config = dict(
    init='normal',
    init_std_up=0.0253,
    optimizer='adamw',
    doc_mask=True,
    dataset='wikipedia_en',
)
Each number is 128 + 32 x the weight over its row's rms, rounded and kept within 0 to 255. Layers, rows and columns count from 0. Numbers have three digits each. The size before them is the row's rms in percent of the matrix's.

# layer 2 MLP up, 1024x256, rms 0.053, rows 376-430, columns 128-255
132:122171181116137155108086080141132128079146109149112104133139131085130108177112137143206169168182194153125169105025031127111147139060112178100134176121142077123143134145104140107131156146117156047148134184085136081118128127089133103055134147107132095179129094185130113137112195168118150104095130129150105081118137120137110097122143135120123142113102162123111113176093131141063128116110
069:158147049091227195134122125156110043067203135063131134159074186066087088170136144163126118143180140124148125076095139096146134106117128169115127129110166124185163136157171185131112169103145149115171088184158138141110162124090142144148136159095135051162076106157142112141079133085088200128118121129116160146086137143165129167098104138164193119101126132105097154160141129141130072166151
081:113129034126159097100117114174131134112092158113130125142130149067076119151151152172119166138083073170142157072154133098068130099138107121096121154156118142127122097176133153127108207101145188095147078153054120141138192128084154128092167138115184070097133154134150096067145129171092181090169142118141092081129152124120127084094092127170202099123116105121157129156113136068152071116158
105:108120157140132107121111177144164147126078106117094122111115122155115210129139099122167085051092150147083151121142142115134131095098123109112154164102176167117148122165085143140159177128168122106106132116100128168112166129128084054131134141169159136162185141147164093176162165091150141154155142163169089146114132139104089163142099155128183109118135141155138159123117197188085090124130
118:093151173114112149127062127143167161142148123184115096115120137136095106128166099137208160087170211133113134120116153139145160163101129146129140143122200129117131126147084139123100133086126177027109129154113089151124179128096075111067136161181159122103223147130143113148198129121084142123144150145166112162085097156143110109128105161150175126100137171108137189134079178159127126019130
104:085148143114126151136090166125143135148189159164126134094104079152099119126164083163255114084178158139101110141089108111149146084097147129145128108133143090172147083168049124168119141094150180108137140143089080169129150127136105087092141106163166130152142105132142136093173122059172138143191131127165089168124155111099145190141157123178164085122169102143132137160120168083132120127127
090:126125102086166161132132132162142095091130134111100179141111153100080130172131146161138103149142125180080163116068129091093115071108097103110105117121124134200138107201112143100129165174149166111127112161081110132108129157094105111101087166107171077127124126130133092099074164067151195070084136112128104102094131145108168152112134160166170079082142168120090161107068148167119076145138
105:118117119088224143122125163105088115133126114099092167194115089148099153197116127135145077116203211143112194087081142112081140102121095090081134159081149117155133138146140146101163107159141171113152127162124126075130141137086109085123114157176190107115137139148134059175123135086113157130106133104150107070094175105126109182096122182188150100110089190119120164120075146217095055111113
083:113077178124123182094134149131149140059132120170101132197071168119154121167112171095128141132148109098102089149081146145178122145099117171070067144106211139132136165160096170133099176094105100090146112132142114167069165137142093109140104125091103116148150098130166096101169124092129157118138148179130160165119144083107079078097135155110136139077120142181085150137100138142126108113193
114:136166109132131062125115133127124127142115161126127127112081103137110130165150050134213129142096101177147134123081096095119137121144063061088070185122118128143118143163122104086128129172150127107147204125148126131122122132068111144096160154133124094165151077117125114174190202129123113144071126150112141179088064112176178131038160137136113068131072126171160122146110160174078112122105
079:100104113129170133049087151097124073122131138094093113097103124113098147225136093158174150124151130150130168098162060132134163106072070122119105076089143075152119126129138140137141183102140165050145127169156137161138112143118112132122129201111163104120149127183171113147136231136062167142124157118117114103076123133128178144083048158160157104111070156109122106148071135169116128086157
095:116082114075150172123125120214113137123175113215122117112121080151151145101148156158114159188146122104154109135111133151140155149148101143065136146110169111106122158144116177125116081156195132106136108226156119173060140159121133122131084149140135100139154034157112134100079119147105151078085128138077130155115110120139124072142192094122134099086068172139084131213088182165106094156131
114:095163159153139108124106204089100162129130162140112140130112106119129123131166100109179106143075126126096169118137147146129117109099117085109108161136169087118113106143090137098160160107138147110182144191132081225135098162118113157129134113177144129186146059194143126088161114075134087126107115183133138121092154111140134190126180120157163099136098126145152132132079135080136067088137
098:133119146064219174143096140163137102134135073149120167147110106144100123147174133132128133116186205135131168097077130095082140123127097128111134139071136100125159119161167146126084091160170136115159151143135122057115157147137058082104130158174162119118105101130135057170098151078137194160071120101155159140059108137143131157087144198159171071095122172104089174147132113147096116143102
109:126117136158130114115094170140157150120146087119102093177112121109144174139160149077176144148109158127135131065162125090105120122105068131091105219071207095105151080114137157123092159140125158040191163133089126089087112145057107121162114144185098137191146094189140110125118147152118130127116125101151132096122112173167110136129108157104133132130074145149130155155082191094148101098091
087:122184103064192162143120124140151099123137117097149118149135095162107086181246113208123170135150160150156109127130152103105128102077129107104140139083170114128164102148100143101117068099157179088180134156140100096096148137130140122154126164205195106135123138154093097183168110123099161158121132121150125084081145177190136173079160127163176083090071131097104119137144117148122128074091
103:118118078119127124131139190111118117129130051091109100147163098113118120113130131116189125083191125109120169143151159114102116107061138090097083168106168078103144080158102170173135194084139133109163101140094125151130100103095091140152175133162173144096169137179157116175139094064122155175150148124112148118150152179084107212108096113145166054133166113129137163117076158112145091128130
099:135108113138207139099115084144149102129097124150129100136068140133140166150112087133151143155074137143153174140095043119123131113128128138147131098089113100113139066134135080056077130119200123065137171100100154137133167137084041122118047160135094138191132101123119103157149151122119168186155125150125086113097087081176140113152130159137151125103079151107098092156114125117112160125129
109:108175153103172162127146170168119109189151111107104144160077138097101121203099112143158095139180109188094117082080104111062129112093149138154084120146122089178116133156097162097125107201092088088141129159123158168104159127177122123095088114147112100160133121158134104098156123072159172150072133072169101111100147160125108157135126139180131115115116153096153153102068171087115090121069
108:111103125121150163122131105139123123147121157129122158105056159137097159200134096150164133100093084160094117112160120144073143103109151151136085080093154139201117128154092088140125149161166158087107107153155179172152140163195079136069103141144178080128136128130153130094192177102131163141139128124093032071039114124136147117118107173159141108128089160081169113126080130160103055101111
107:070118135143121171144092164084091146167132088134110179173098105157119123163197069180172080134143162121098121176123133143120101125069156119117111142105142098165120150186064113117164094133145203118134158136119103155106088142126105165123149089143133144137124109123125168126212118076121115201135117147140142182092147115120164162050169130200139099132121136145101171145085120117126134073128
066:119091123106115139122109066133171109164072093128107105151137135084112148061156149153143145138153139130181135173117092099138124162117113166084123183158113096085145106143103184135118106215105141112151121154077173094125116153103147167093156152145108139231189148176113168151125110139078123104058138125073133083116057136143172143070064108123132156122099103132121134144115100094107151151161
077:136116145126143111124143168141152082044142179158105174137053170148093127201101114086128082147142149151144115107140159140148125115115094088155129100126183139130123126155119136120057173123151101089148107151115126097102165105147094125088086125093144092132089145087130066075174191064121152124094160175108156125097174103133146142141159209093094040097139178132123096097121131169127058065131
118:095190119159151080149122143111145087165100086117092149090142094166109120142183146119151134168135095123140129124193115108177126087108105054147060101100113096152145085121115170127121118116125157069154106153127087198115128118145126096152167135132075160181143099196130132138126129079092081153120141099136150084121140235129118180127115115171130053128088150147196123094097133124156120127043
108:100104102101180111118095172163187128062170155188112166091102085142111163177160107114141127138095151171085154112092109140158147124120100109119091120062143159153164075161075140096145144091140087055128146107076088107118184124148106087121131158165159100118181167130146038141137170076131171151146125152155107075103132099118120138105153173142139120131126136109141148142145159117131096139135
091:083062118094128125135072128135140115132150057200140112073115156185109181114210127153133139098108131098116104114136128129144129160083069143096135086046135149168166135138080130138114114141149173036126106098129084212076152151149067086165098142202153119148134120156131148113110125143164142164149135154126126159127090177130094117088064126166147125110139146114096214116098147117044142106161
096:084150100154144088131087134106125085147115116103040164129120101081052152128146121123172149134106116175150120125143117104145137067061077108157108110132092092127155122186073142137176104193184130093141176176145118167113121131158109147109140208134137099149152161149144102143177150086124106184099121109082106104083114128168187208130127174143131039097163131136150149151113150081105138128131
105:124108160074128129137131186146131103054133155179103155150075160134089128196140083088145103128097119151167100119098168128159157096105103097133096136106142152143129072169145111085109124161159126126139114127157136130059135145138132108128100148108145075097139126094097114056168174127177130132132134156099142129067115112157130125147128234125149052054085160132133109128108147128094114092117
078:107163078130187124123079150139136062101160139121131105090112126118092107201156105139154171150156128128145178074130077103135147081099102151131117088073137095164173120161129117103164149122155168042144145129115110163136150138116124121130134163124137070104135133221127101128123201106112208216120121110116124099087104192176107151091103165160169124136122149131142152132139162103100116127133
067:122128082151123120075121081136161116106092104099127117124195142070156132069173122122127106179162123169119134145149076124122111147125125127083130172113072128137119080134154166155147128203131160149154084134097151123102151134060170167099126161194105124159149135177133144160128171143061107073142145065144083040153122131126173097098068121105121175112144118118107117175121127158138145138121
095:129142121144116098120092191119151092119165102186157120049145183090120109114152170149181150153146126160182111153104072134174111121103128127164156110114124145167153051129100121140133189129170176140195082124174141171105149131127087124090123141137125128119148127127144131087162142141144103136129124123114059051123134152112198150091090148151154122131154103118173136095109142078118143137124
098:095084128124160125108117095144160103137091093131093163145066120129033134155182130106183159093134098137154151158135127138117149144088055068113151169085121143114118055165120134160116139144226122086164129168130123083158168111132088099080152132169196115117165144118163048166188160075146164149124126119151119149104104084138157157057175180178159058077154170093175144151108110105116137062120
082:099128130101154089097109102111086153141095133130141094127103123167093109171113057177212104093151124148114168073104097109084155097125140147132190102134091138144116090132114075110200145095177228156112175107172137134133101161174120123117091129143139142111119141154142132102197123138085191175153135118162088101103127117083139113119064137241211116159109117104126137146097130144140107115121
094:103165151044160153105132104135116127169105116115118136154145144143139163119172119143126126107167147150062189016130156164045095131122143075064112140088155108086153154147143156182125114110128124144090127116085122129106156149107159112152129157192103133116114113163143130107134123104140154154130138071178111153109144163080042185207117095152154145118128138061093141123153130151112102168056
099:092101189087129132097094131157161133168116119141111128159091085121085160146163103150144186114150144158123103109138102132106146189105112134124125153072153115149125131185113158130139182150106141044146178161099117123121198121123085084093115157168130114130150141171148049090191169127100142111125175115149098132110090110146133173128095159156166106061115162113137166132101181143088125108091
089:147205168140189176146116101150169114130098116128138133174109081094122216118160168178112211168117058152090153145142091102123118149090142147094053112101124088127141111171074164111127132184153106069178101126091128139121120101121115149102140172155135149135207094151129094191094135137095096068083119119073131118089108147173110108073134121103140156106054124106122144140131124176146125146152
096:140164186126120095146098137130145129107122113137130115134124124084125133141125097129168120091214144130086080125042119112109145126070125139117116180109144117180131113149080151139160178121130154094164099158116118120068152128167081090085107139166200119171131120169164048149148168086129128093115126144215173137116158132100137173157137137116148116092146134146115162139107195181103114116092
101:044153113136131168143069150179126141128189111179059189112098155112067096176142114143167137108141137152114137128131129102117154094110139074135128081154102081199151099213057129150141128111120169099118092125095089127131149159125128117129081144153157118093142105146161096082116163106127167101144119130122157104090137135080095138117091143201186092108151123073081141157103121092146111098161
105:131153167088138165100091131166133100161151113107117160160100117094072111134152105169135128141093109179151180041118095125117150118129124140122157097096104091136140117155113191076150142137137170086184104185124135116072207162108090115149080176199125137141128142179097064076118164128099175105109131136126156085095067150138161199128079197202192112096098152068080120119105171181100135176114
104:135157069130182127129116143134118091116159156091119165100104107103122133158134118128125157150173090145071141032083179119143141105129093094088137098118153132173130112152146115070155103116147154061183113165152111179138166108122129129139144145137160023075113118149130085064093255112120148120104136110148157146126148148114128175131143188113138096141135137137128151135115142168123152138136
106:103133108082116132141116092168128136101164130088106187116145139140121182096149114120138067096031180184189120130094103090123138149156102044108143122159151084139130140174129124167095103144158111135088143130103140080168133143085074118137056114167127133112100092111114116154079135150148158161119132180137119079096046163194108156142100160104143126070100150092146127160113113124102142070156
091:100118151057171098102103099199137106119096118158138090152125087121071146090127092173151132137097162162160189173068052114110158130141058124091154122121129147126134151135137153090141129161169135117081165124096137080143156147074125094069056165116124134171128135123105123181119114138124157151095147149108140117117088102163164096120122116142221022127169136111114141209126125143085152147166
113:115143108095131112127112154142159143103118106128118131095111117127144147124136137146186154109102114137078118133131111097140128080127050118157098126092189142106115055103080133082111132119141126063124157182104101109136128121124064135119142141149104145127142139132129088165104132125092096140120124152143114130106091119127171139139189161137150132091107161147169146147051132162125127055148
095:082130180080138116105102140143119117104188105162100176121148097152142161132142112061146081106136175168116185078071135106117122121156078079102106121112181100149126144156102143147115103142120107127119159123086091087152120139114085113104132188185138140103116094110168053112097123072104179156106145136165146154112149118101117159103137180152155090117150152094115177136111179158120074093138
101:146130090090187101140112159109133089132117110096131088150103143091119179142147171119147098147129109132123155090099146082097096083090139138156173158080105162175134065137112086122124196196231143098142175121123156200117075087100080093110141169129143101152121128123135090114153105101137109157111141111135023060117155131136201171127134146117161134128123158159152159138059146119181096115069
122:121156103110157162140091127140161109163128088146124123167117156103125183145189125158138151108140122134077133086122072133124094132150108107101066088075148116156134129144121189125153177105131149142114100086093151171135161135086073109093153153179103127190172144230141114200148161140162124119130136102120082096106082181112057131126053117177164133131107087096119134104052146159146127154124
113:085094137128177155138075130151158095121177102119079138094084094158105082167206117115170135140135077104120107163096133119159143123065098128151112110084138114150156112139085123175137104152179126069150165147144092208125122109156101121125136162133127106089099114134166072150119149047138178169101141095155111154135085129113110124083159184132174126082140172118164132148097121096094125071122
089:120152131109129109138122124050095115118105132088104127196126115086089140140147101112122085137143144155132136078129141109091131105117135130144130158120136088188119146153138122108149186175105168121154156146109115159150094165090110109108177156166138169191088079177159124147149135042061077142108120090174090107094147103156128232067138142192139107111090167118123151133114126151128107139094
084:124134110165140084105145109106093100133130128126111104179091169068112150100125170172167154142168139161141148150134128098039138125070128078042128209124159102188137124133105135168160146153094185137119132162097136118134097167123155145057097112155151125138092123196165126127148135145078180128127112075112126101105155129102108156076180118247156088072190081089090130172152143159144031120125
108:116051148068181156125107163150093045186115131103125100188061178079092122111115175148133116120142177137150118137058124108127138118073094146078130133148146088164130151146126120111104132176107107101136190208140107133123115189131106142087028138136111145140117084160122102119103127110103143163081134132152146094083097153140153163054187155180172139120141145137191171113114092146088064140160
111:111107158121136075142115161116148109035121150150110174104099153138088145157140110091142087102092126120097128145076159115160125103069105048136127098133121152199118119170082098142094135134127104113171098193123068125119127125129078133092080135159159131126087090092135081115144188054164160117084130183138127158134174085146114201115199168145153145101159128126160152110142115140113085073126
085:112183134080150065107125157169136076176105117121138130134165141057110094095140159112133110107182152173088117107061142088093134136133139074126114158136174089162126066175123181131127217153102182114142114114091124145049105160142125124127134117144101145143157106190124138061083119126124118074132155080180118081124152158051128160105095125120169121132147101099177162095104173134153071182151
098:075113134108179114113132108171134124097121203184138145118123123115107138158141072168163142100141137200072151121095136119150166102088114145104100108092195124161134126227096130106130138162123146095134100160084080131124220134168120099097087143128169076156154107128149105106130175066124172130105119146171068115082097113128121158148158131150133116087170163117096148161122152135087091139139
117:126055154119134101121124175091105131095197089154091163166106140132122118176148121075137104126174124144128109104100162135076117106084109076116131157105182129117112170130109130117091126147153159139187149127148098168114113156127121119157093131112143152121120099137180058140094155091110136128135129151148143166087147143101088144118141165198188096092170162141110133111136175115143097083141
092:144175048113136138127144147109131078150083075052119097153149109104121179129130161124157122107128134133095151118076147111143112052102127141113120171139190119140134065132140126174130137174157097142139169192073128103177130127061125142103136172108147131139116150105151105158138094107115139178135119112141124103121131094125162175129163132110169093103186103140142114192105135126095111116146
# layer 2 MLP down (transposed), 1024x256, rms 0.0394, rows 376-429, columns 128-255
153:141062175119047126131126171127119159121128105079090144173119135176122092092145097171155129135110201117153131144063103151105123134156132132113150102122140154133120093183115175142204095143196098118172158086065131169097087104110075112074108130102081162201144135159131143117152101133134142162147143114175096173104093113143111100128141137121176132077133110133121154065135145124066073083152
085:139105140160071070100123157090143136091136143102108116124129136165177143120150090056097134141078122116094155094162140119118141079119143070125108104120166177148170142118148133133168143132148050108072152175107162091151107091081103061167115135068158085174155138098173106152189186109155154129076104100071136064088171134131106121149151130094121132074182132152097131154090137148184151141124
104:101155046181132079129164162123134173086111132126161164170102063139163130139101133135111094117074158111101114151161156087168120103128116082139134058162081191121149163103096139095118137117094112184132083109117110151155201102067159121139186129106092107099140139163151166140099070129132115114145117095154143049085154188123119162118086101113075127121142148178120103137161119104091173162086
083:177098160081153135150156108125158162177185089136157104144101147168123066107105105162109158098151157182116150130072112089079096149109166118117101085148154059155133069081080120148087125109063144071116138139143079192152115146192145136142118106093174102184147122176111152119131143126101157059116126133122154170106132126133144122130103136149165144173132101075178131092130102155145082163121
162:154151116085127128157114127128112157041122107197138102100148149112155156154126087201089104148087122160112174110139137128174079147173111106114133084105160110093147174113176128097148169092116130157075115128103097094124112181097179119104096124104100114119107158147122134171090133129146118148091085146121137129119115136110069118075107142090163130162171119130123101086144115116116104131231
093:145152136118067156146091157119107108110144145127136118127129139160133122174148178154132074113109058127146096092093153089196111124101122130081153086137127145178150092146100163176098109165177181109149161068128112166165092125119177122087170090158184124158192143154136054103152092094072132130162132163152142142190168141153122100159110089125181141129137117088173146167154108192162117114157
112:147129112123147149177110120131143112141071125091136189188157113124094139175126144099129121160079124138097137117087138095094083130119153131060130102133126113159125123176146153111111118121125148177142103163095083157094129158112112114095135141204138108183155087118155123075069109117164169112122133095169097086106128155112160166123118104129221095129136122067156126130139096189060102157152
118:147190063062191071152069226112112083118197107110145136154114148112155131154104110073133092162143121148110082129059125157075108100138184155151103128128091133090097116151222165120125093171180133146185155105155108089157092091100095156106120105146120153129110117167118060178097157132120124170106155112162080102087180129181123129137093160113158107098105076109180142102141104121078125120087
082:136097120173091133124130177113136085173085177142119088130121103102158164136183106129104165075157128105114164182069171132159150093103108112151152137147058155119107060157113052136150113147147061122069145073145102137136091123133137141160161070146154140100168123085149170124142093094111101106128129105123115082183137147074078131170178091104131166158160105209180107062141158169127119096103
141:153098135154146056114108192114108164166101152164150095126124081123148149182090139154107129158101075139212056108132113136110109110153156100128151121119197149105148166085154137127104140151118080139135140200175114149186150124086081149112109069074158072145156080114138149135138110104164082143102112157126090104136158089148108118168177144106140104099101128163151170143104113126143112148079
075:180177143078168123144172115114101082118137071112129136139125141142149144113107126075125129178143084133130183131070137175141134191172165156109120143100171137149074137130143166121200122132090093156118101132141120073182087104100084124101100138110158189185136170119113116165133166159100182069122144116120077122093125102150138169129079134098147104099082122079086094166070091099142076118115
090:119168102170141127088131069145153109105189176089142164128122068108128125155119144071089105130104136142144142124143108114147149118136141089109132096162169106165111135131103147117140161122146147138128126173195084133177121110024106152120146125189116104089126135124120091108115097081168099150096105118126137168149129088133136122158109207105087131102145144168112152117150157037187154107152
116:150145177104117122116135143148148170117125125167138142160126137115111090143134149097095140135096141119143148124134113148148134107158097133138103082085099176108166172126164105126105160161169080145099133117111081131134094078112152137066089070117085132150146111117123102158166131148125119158069140127198035118085147061155116110118119124120105138090097121147112159156110147149179160072163
113:184133093100143106137085136163088096092176139132160131138100117134183095155124128132122127139125113119115152116027196135115090178143151169130122123122127121107110136125158145103102095128156122077152152104149132014182104114159141140123046107197159167115130153181111084147073152134134178176162149103145196121120167166113107143080118124120147121137116127107177135147146080132140106088102
099:118117131110135181154119074130085132112142189115121090152173058192141128129126175156100117077184131107156166141174168128160135108170108153063165110075126119079134114166144149142092135045136121148143115182103126156212148114091113162162166158143159160083131098059149127129083119138156167095153115073193148120127144101105158177122092122142147090137147130115089126113108118089152114104134
078:098136158128172105113087137111171115159090127155107106103139149137110100112052112084109183148151120157158168156183134131106178120142152129146188123033164113181136113129080118137095052126101121157125086208144120185108155083146160126142122165127111205107104102084153169135113094153112078140155165148106139095098109115116138159123115121100125154114102133120129167143186125134206109134081
099:140094130104132127162126137078142115170182158082130093105122100153180106143137180055114126180141133217152107106071147127137134091185144101150121144083144109129151143125151160128168131118080109176062164151143148126155129090122108102145130166185096118183161153094113162099154128117162020176097147117079121158159139077131062067134078157110154084129174169098133180102089081144097101131185
081:129092128127095127127157151127102153180148127147086182136124170134132123116110137156098149072133080163170093167089090118156135152155172085167132091103151132089139118151064096085092136073075165121163103112094093161135120126102184078120074095132100099182062138136156105148130172080052156102172152148142130151159199103161116180141119134149059165160103185146107158180099103087097105104119
114:173110131117092100122142089086180164118150186110111109100164125209120133109157112091106172078100134023180173124149094136092121150123122134097146145109151191160133163095105108086144168079174094149090078133164115104132102110128139158172120158126148146125150109073158102151145125094106147098157150123101159124123097129138159136108108083102140074162204119167135079173190106121136154151129
089:143133141099059089121108095183187147141141116119085148141113142138128162127087147126137169129117084156137070084085093136146115107184177071127109133134151136175124175095149109109146139095192136124108107139124159131112140119180164149127107119117140134086093155056129100080116162113066164136116126137121075090133140065121157155186144129113093091111115074155166108113195121161088114145139
104:126137136098181086130140072112105131124155116124177074103114189119062119056114112176164059124072126171132075175121116119121144184133122144135115160129146134140139115149123124092098144140196117084159183088170138165080167112030157137172117072135083164152145179134144167135138147152117237102073105147127156168136084141111151103147061141114161077083123128153138147155106138154089145141172
096:150154187139118107134072072149136156100118104218113136135120101131148106142117127131125190115145173149081105182171146114087101155122120112135225133163165127151109122128086142201130131121176137136097081094158118152105083155097102087132105108103085107112130120113180105159211133189192105181109117184178056112135120124167117091159123195136092147133134113087128142107124147145125134044139
094:140099139127109133161129097159168133186085099155087150113134185128143146073127157171167161091154141159141103058131142139098124150093122092174150159100133167103125088137097086122126115140209028140104154128147080033139110111178160095116125125176128136151174131152115100204141129143122122152150146152114189121132177157139092120134142129182091118133082136125116115083100125090158161102134
114:139104172082140111138107140144171161145098185137087105168069131118106117117084113170124095066118127132100138132157083110140153100119083156097120074139146133195158100142150044128136086088100115128171170134043145134174136123083137145153155078099098129136127139139159095104143198160125181183098139101128117160184097155162160189103134078092121174142115094153171105090127116146110185125100
093:117112136145131093106138162121124175183151133122147121137124073097096162145172127117053124155145152159130177090100049127186158113155118103184153164146159117073140191122149176096146094081113102119125181189132145107127115123116096141106105106146134164156123128106159149114125131165117174153141139066143193095115101080175123121130128115152109172183166148107073135169120125137102051152080
077:081099128103113117109226157137122122129088105125161131056142153141126163148087160126097039163108100138148082107139153116189146115132106145131111134146118146155140141110077158151138108095129142118131117119104111131078159069171117172127105107099097153132119183164170128149135091084134127127136102104127156124081117111121139208137146138079121067142094118127172166138129137069144122095138
092:160127105102124102183122116137137087086104104148126089148128148115137083022123100119083110132082174102063165117043126100175114169129130169142142121122173151142117132092092058126096126152165123158134055162106125154222121161136120104146170123116094136101090232184135095108097148071076208165132125168200124128169124159109149166099137101150141141160141172155122146099107161108181097157166
100:120078137119103120102137160104137109126135122100156114120106150101145139064147087162133029180080058133116160143201114154127167118095148080141110063136106141136118115161121147134169103170070161083127124094121185168048100129105132094129107109117099118154163117199120170169125098170203154148177144084097111112103091154219150144142060132082180162106167135154120107176131107105081149128164
070:081104136096106142080181137149140180132069132136146167092119184101122178123093109133093095120158128180100139101144098107159165120131188156123121109137146181053138162120089101172115152115121194083165153133126168074140171084116156076112128146159153138096134156074138126151170128152084157138151164132142170125083073163105146110053108078158152167090088129124065137144091192106169101161115
094:110129176135075116132098090113152196146104105196084069095086167173166178105123110119139139112117098140114111149126158153141104176146139095040173114083120136109116125157037127110139132108154163154098113115183099155129081123159141083160156082081120156113118162101146097148200094169161105192105114189121117153116109160114093165165188193161122104149141083134127123120095141123134134086120
101:132081121124160128126168045142108134163117091114128200117127191130150140128159144106075181068087169100126139107065135133110126146102126093089098208126186123141131207152085153106095115138136104148088122165171153120147105130147159143149131083136158147104127154128156124131155130148092187120102110162073139144113174100141097142132108153103135130127098059143128169085100143121136117163072
109:136155102134145162152167136095171188167168105092164195162112113141114078198146089172143095166140131119141127080068132150121114167100135159126153143142047085156114153128150159110098112162164149099157102114113141085183114085112118143186098100101119132134092154135112096148116108114106181140098108191166123114094101143106186198109100079122188091141100105097172053129112089163151148140041
115:093131102145135148130119124197125127078106140114120168140164174114168117136146230110059130105071139084082129122144117121189130076119140027113078103146175117120138199111160138126078103132103107118154151127123116107122126132137146152111152122100127129122192101146123173141074131150105057117125111154099169129136102158172125087140192117104058158149165156165108139129141121144055112167197
089:151106149133080077150091093131172165110099178170145136150142084134132115129132102081170078143115125131088077091174181150163114090139160143098038160150129134105124208159167157172129124113119106154148154073112085164109128124125100146046143130075085096068188095094139119105058103116148139105155132103095096158116177101178070120133073119166117128143185121093076159109155177129076185136146
106:182146091112132161145132152105115125097138153109161074179116139122129104074042122199121158181156119180133130133161090186163116168170130167113151150111137105170033156135130176082196130127095132176136116143107145101123163101109138128062081106089106120158137182159102116141161153104129180138129133138142020096120114133129162130112060087143169109096180135122098098153131088166115138158138
095:109079121124123134144193054185138127130086127193163114118137104112140117110074178119084163121118183113145121166146123098092128099144075070132203094141152067135132126081144140136107138096124144163142098165163145144157170180189146119114125100122144102161123114108190148066192146114157122067112142149101155191120179094128141105118077160126090071146219091107099083135154157083136116110147
082:123086164074146175170085168211134185187128103116114107159118097135083155098115073099197159089094086122150117126144176172108129151110164176113122135143142130106119135104160165127105133164198075158146137058115144150143139099110041131188110165100146137098107133141122132128119165112131138081148085120127097171094053122123100092169160151125148074094094127173100135106128166132134149197092
092:173146110169084154083088103143101153106152052156178163147108158168143075090144117134132122125122131119130153164107113120073127147149188171127127225131111141092145147141119139170120053129131127140159108096145136111131110155128126145151166125177209116158131077173127163189161120138129137098148108125095121152055106143146088088126085105124159171231062103127136124147159114105096178111091
101:130170201132152184106072143148177130173081072118130124172169158152081165163111104101129171133098107167138223167228103127134156106158170156124134145093172171108141101107151145131137139156104177128194126064142120147142128099147116084095113120161124125164197117109125130103161092179138105172165128164192123156114111122125143156096139152140126124083096165094116097108164132089146162158123
108:168232121165161109098119079137152167122129075151095116134126136109162157127113052143068142139081167184128096136110157179170142123126123140148173103101122184108139130113128135118223122096131099175103132177126148140115116115081139116071168154139105068105103113120167105144193177131084148168104123147140147125085124130137074125149114105096159102106167138164143126130195094199175137168116
099:149144160135174122110138105095136151187074103097180110134116107053109111108164102145094134129151130123173150156154130154147145102118122126128135131118179165157174135070156156165125150160141199136133135141109149091147117117092201095120112173140164167165163121124159127138123123138157133126146110139124163156148152142200135130093114131057122032155078093096137142147131102113134115115151
073:130167121129165160098154096144133124136133098068111164124109168078088146151167139107132128111152086124115157047135141117149143112122123123116153115088216145136128098145169171153085143172086068178166165177181146143089110119149165081090106113127074099116078096105111154118139096129153116146107143055124150136181127055200137134186140166131134150124104115145165158128149166088096165204150
114:129146221139129145143158115133120115144196091123130108133121103131146136089138143180102204108156130126207130080101159111138181135071119155163108178181175063121108153145125162164105142130089095097143126157096118115194100121155114080104135184185187122117092125117066151142189136161126064116182148075186126138147138125145186120128176114111076147151157075140128119194101147124112086116086
118:163104211079145148136114195121136134110121112134113114108117115117137103151070153138140104166183097140135121086094126125109134148133168125100183119147185101187080080130097112124098134118137163132168115191152119115106153150192087116091111114149184178179144140135132102110137153113165152111117161108199131155128174143127179136094170129166188119138133122125195143066100129115123070128121
091:129130089119085118157187131070098174089158081117164129130189163159119153151103142185076109125127217158147085125121107104134123158175090103130076154147162127146144131158140113125138072185128203203109140092117137187155109124104155141105132183087139148125128166113142169114053050133106135138179130113124159090089096128098103070078101149163128158164114082096072141128140170112128135106153
125:152076150063111147119086132151129111162107139116117112138124115130088113156183134097116102083114087114149110145110132141125122151098089180100128108080182122095109124183094162142109179150151097083112162152080095195109115142135113145126161038138133114143119104125124089063137143132107117060109139149109127114167115104181101146100158092135151136178165082175197151095148121102120118184098
102:154126118126121158121130184121090127147167120144159137105136045137171148115136109134184080124162095155151095128142149125093143136164177128150109123172109115136152127130167149167089074133088145093112126165134052141179099121086076158102074153115155111190094094130141153195127101082144117075087095092106091144153071139119087141122089104091128200124090185089087158117057149133102100140091
075:087108153129173186104143102161143177113147092102130106112108215123139146112150117077084107165138107060084151116135128125144136153133089106128152112095126104146160127159126132074105169113155124132155142139086111170129143134097116144117069130100103088133105164118149119163149095124104151105130118152118113084054154117089151150169162115116062134102062201135125146125116119179138098149142
098:130154131134116104152128060139187176128143085118124155120151039125111130135137096117099061130110143109073103147126178125137102118113172091236120115187065096150120127107118149076097128133121087150085120092091107104126119120111111168084206159089076166124150142118135129137160068097140068122075138100134081035102099151131117144143149099079095163138149096138178098157169102139151183133098
106:117060113123140151137159092136136106139157148110141139140155112175105142098197147066080121108169152102205185106157109120083123147119093126051099083119128149132116159078134138100043109156109124113182104142157117139128114136136100146171062160117188153095128093099065091190130137115096172106138128087095179138162101127140168158083113038133095131082161124114169161128109165150116096123169
094:130182114165190072145177126153102083118143130138147120111156102133151118178101093189115100147152144120104135149207196136098158124199146131194118059097158135111132103175187154144177150165118099122098177098112119164171083083105150080085108162117153155145150161145117077102140077162198158091105100107095061093118173160156109115152095097114169142127141076093148105176109131050122143143122
088:109178096149150170119178143091177172092060072134102094115171125117110186149107140119168086095155167124111146131145113083070121137113175096131129117089095103176130123113091135119160207112161130145103102052116106125106189128139173093138104140134151127112075183122170107201139042171166133117109142115183087071096132139111130103171161133131121127071143121097155131167128135072155080099151
103:123122149090120086107219162157186176183143255070160145135108188108106147084169099139179134102104097164184100109080103122120158119125146116146103127140145168117154166117176153059118147179199132085161201150186147093114118098104150135132089142109165118135106076118160151094148103162098134130079087141069131130112065155133155119144096131118105189091116053147100124118178132135163166132099
136:129099170132161130102105195102088126029092116120141137147100114157105110208087069135170137141128153119143166106195117123122140151123128123127188068146163117125119092101118150080099163149163134146151124167131103093157133150174138052132043126109175165153128157124126101140118159123151158129129136172180085154112125117140130120203148090122134077100152157116099111113140152167094076145133